config.toml
head_dim = 64
intermediate_size = 768
vocab_size = 4096
hidden_act = "tanh_gelu"
norm_eps = 1e-06
bias = "all"
tie_word_embeddings = true
init = "uniform"
init_std_qkv = 0.0262
optimizer = "adam_atan2"
dataset = "wikipedia_en"
Each number is 500 + 50 x the weight over its row's rms, rounded and kept within 0 to 999. Layers, rows and columns count from 0. Numbers have three digits each. The size before them is the row's rms in percent of the matrix's.

# layer 5 attention query, 192x192, rms 0.0684, rows 0-21, columns 128-191
077:492559570559585539513516523448422453532494471373494545368575564612554603517568461526425497478484570408480397502548580569542544448471559469452436562510528443478570459529502514521509551494513461
090:491460526419527585485538500552638547542445530553538482496447572402472408468459557415514579541418567446465526566472484552413580502505393527595398503444481527412538441555517514437477544510445453
076:452470541497447511557496520536450556501497448550519457521546573538568508544528455503545482443444499531484467628434413458521472553540551540460438490362433512397514543578420445492425575536527441
084:579517471422437421468570560553506612498505485619421528402423489405535517531494556495511428464488436614460557521428337511487531478520431574509497483509477600425457500477452512441541527549521492
080:500528510630423488436461482478401510509455475465412580431515575517567540535491417467485515440451566474408463535487561526508465533503543462464502523530487517531539579440441487481444546579464457
073:451523440428449462564533427453512625454510500573604433520520556474436419528589532405587491585482507510549560486511521502536526501417447534455481507448457525478483496600351587481484498479499472
072:540566557408531476575599550443525481494509592499466542577419517426488410482490586472443470524486515482504581451403485557488433527472378470539486457540519538503483468490419482501506529526464489
084:475508483505458436483572505524511579477486482492512513490484552507493527695532518486540487493476444488510527502526454511552500528469562528517441463386454495495470391564461483516523557547479471
098:487555517501495392533465468567583525503433549557554441533436534439496470471405577470528528546517469528505484539433505454481484594561480503547527380424413511506562526483501484544531523517370474
078:548505469466435507555576484551563556402416499451504438462532451526499520607464507531533499494496454532491500536382430531577540464502431522499434456362455508439519413553478452507464585526447422
077:537467576514485539482504548477469485435523601493375486502455410459401497430509390493454539492484428463561565518397504481503529481531533520516485428519507440548485497421556456487477416514464507
087:448524468464467535454532487469588478535472605481436602520501419409577534526564543555507455527546542564550635446458548443474550530460472432571496466519442496580445427449584567487522442436568580
087:472452578539506612526511492489411526478496403481472538498562473560536454456613429488584426526523524568513495450528632544571448392479542391489538565477515424484485466477555469559456511451550539
070:420448440398544555485420504499513511522375554492456487467557501470481583487508455343539492503442469534449445621520506516474551527536486559519509492544388616502565558491496496425418546551445406
092:488518507440465505488561521500513618538507486629521516416466547515535506569506540410572518439432505493481501560433437457457521525480415577522441525448423578470495456605454444430504498528492388
090:417590459492499437511469466534617506536443471509527474454503514553491512588436530412475584509483533475508536572498627457469541573514510545536442378372404522530510497557491506541564526533416456
062:479538491562509534568551500379491532531443497362483578528458467495497534467569493494442459547561584539467513463550506508476469527465539435513501511578602473515455552435485491577487547512556510
084:472475558538494560584517510492371520474610436481539515467469537488506471494538440532484359400577512479476512407563607560589417504456490516461513532407510362519494382553496497523512590463473536
075:512491525443490612503444465463505500456465516573444430442520528488462474476445432497509494506468446438459509536533565559463543496488437579427463529483427426474481394500458388442540503518455501
070:524442570469572550467504540507517543548568554469445586580481490478507484418559517490429486488497571529549473452513492549482511465452532499551454560538566424510521432464617595538525481448573489
074:501503469539489408502485495503608485412367431550513421558465557546494506526412478459511513439457468483402442601562454468439534561505412570522492549639494570515535584499485555465538567556457461
074:416524450523522446564476500489553458419380410476548374465511523619455514476476508530545571477523451451479464529452476495514544583547539493518512477558469540444581573549440529482499473561439459
# layer 5 attention key, 192x192, rms 0.068, rows 0-20, columns 128-191
089:470507450524517492539519506465508467415399461503520496573507501485463518519524513537540443474467413534365480465500525505414504646396532508529432570550460523577570530520404488489497494470491526
091:482574545350500440535490543472556508477589545537550511444506541556502515541477525473508548552498540440530450626517469487505582379498457502521435507462506462374428458633544425470517453478458453
087:461492544527396510456497527496525490515556497450487492490470538528467511573491554566545509487478494468450424518521484494502482541614516493491437425385493504475549484467449458547494517524506509
083:461492509471568488499520560525448555511580559511530491461404458523550511486510574466523562548471578497528484504514444474434498306483438546487501492486518493518532459591572434539471512511518448
088:499459503577479495483438503503386408532398518449503434548458540537469496514468554534506538395471576509476460412584494490468467455539596404507401423472543462550530551444473518586569521516541516
083:546416501432448547512589499497567542544582503526453529336537542486516468528532425472576458502499506530596518567473505537533390412618467568514528502450507558342407374541549446519499502504540482
078:447571470425489476541419483518459514458517548583527429581527510478545527473555526478474521497424513546426480544362477497425535667389429532516530468461475519486521494545507491554454501492405576
090:525504539450512490451492523502476507533503463440515546488467473496569449535518476493575497544554475497545525519508498494530420301571515386459532477411494484483499497562539431546513447477541442
105:532539497493520522467436533542464474566535499489508497525478497553479496497500535480455575577500555498554445474534527488586537348610536440487461469417559410483478475477527474538513494492533490
080:483576580425537578554546525522603498486519402486345432479449420554545463510553430450539483593528437507552531448557522510478483374541486452478593525462518455431483490514433412509534561475496480
083:453459484518550506527395459510474542459490559488436496572515435502533457467529467425496510509496465495448514535484518499516508628400403493427585436501487539574564602515510540492492610500513454
090:493606463508510527523477441491532497469483640499555484552564457442520553453505540546495522514430571533459547490438524423523594788406446483483507484505425588606529480512483551421482477492458520
100:495476511568467532583515500449459532415481463478479452461552466486506513529528475481581441549466490482447568519529479504426484464432467484498564548554454511512502517474440457435514488507473520
073:541486496420558468505532573478546518502506513527456462506442517480457534495480527553533522493518469520522473508487489479433464565577508455491474403538475501475609557483495480484565585536460448
091:382478427452487435534495509509413520576577504491589532512413533539516431603538553509514548500548589514517481544506530479432471433572500502463389465395439512536463529525513492493537507509530430
099:539519552459540483476516500504502478557553495484482494478477520539497492494503475526487542541570512496561466480561559507559464333594596483495446427448544445506502490437522482533493429483526484
075:531589456544433464524432471498423541466474525528570523527504464464535538485568457545466461487454492467461509462462511508494546651362456495545530561525437503573553462547489554501440498528503536
087:552420476549379555515493488474443472427471501526537517497566553520501456513510455459590430503492479534441540593493517546448430491518543511456596620497510519473474452512486360475438521492518451
076:463476501423590507521548419553508516386445487523469451535551529545489485539482478455553521459459532529468478527527474520438423612470481533413450563490448547476433477532452498443477566461506438
084:522510447443497486523543522443547549462497491530502519476531472442473524480557536500526506493532484502487550526431441498468513501381472497502554566573478529522468483516487438465513492468427485
089:523492581444501520469460480582543500544496531509495492485452575542489559531469533494435580436470497487530405518512472527534515582596510535522396458479524522450521537525523537534511492517483487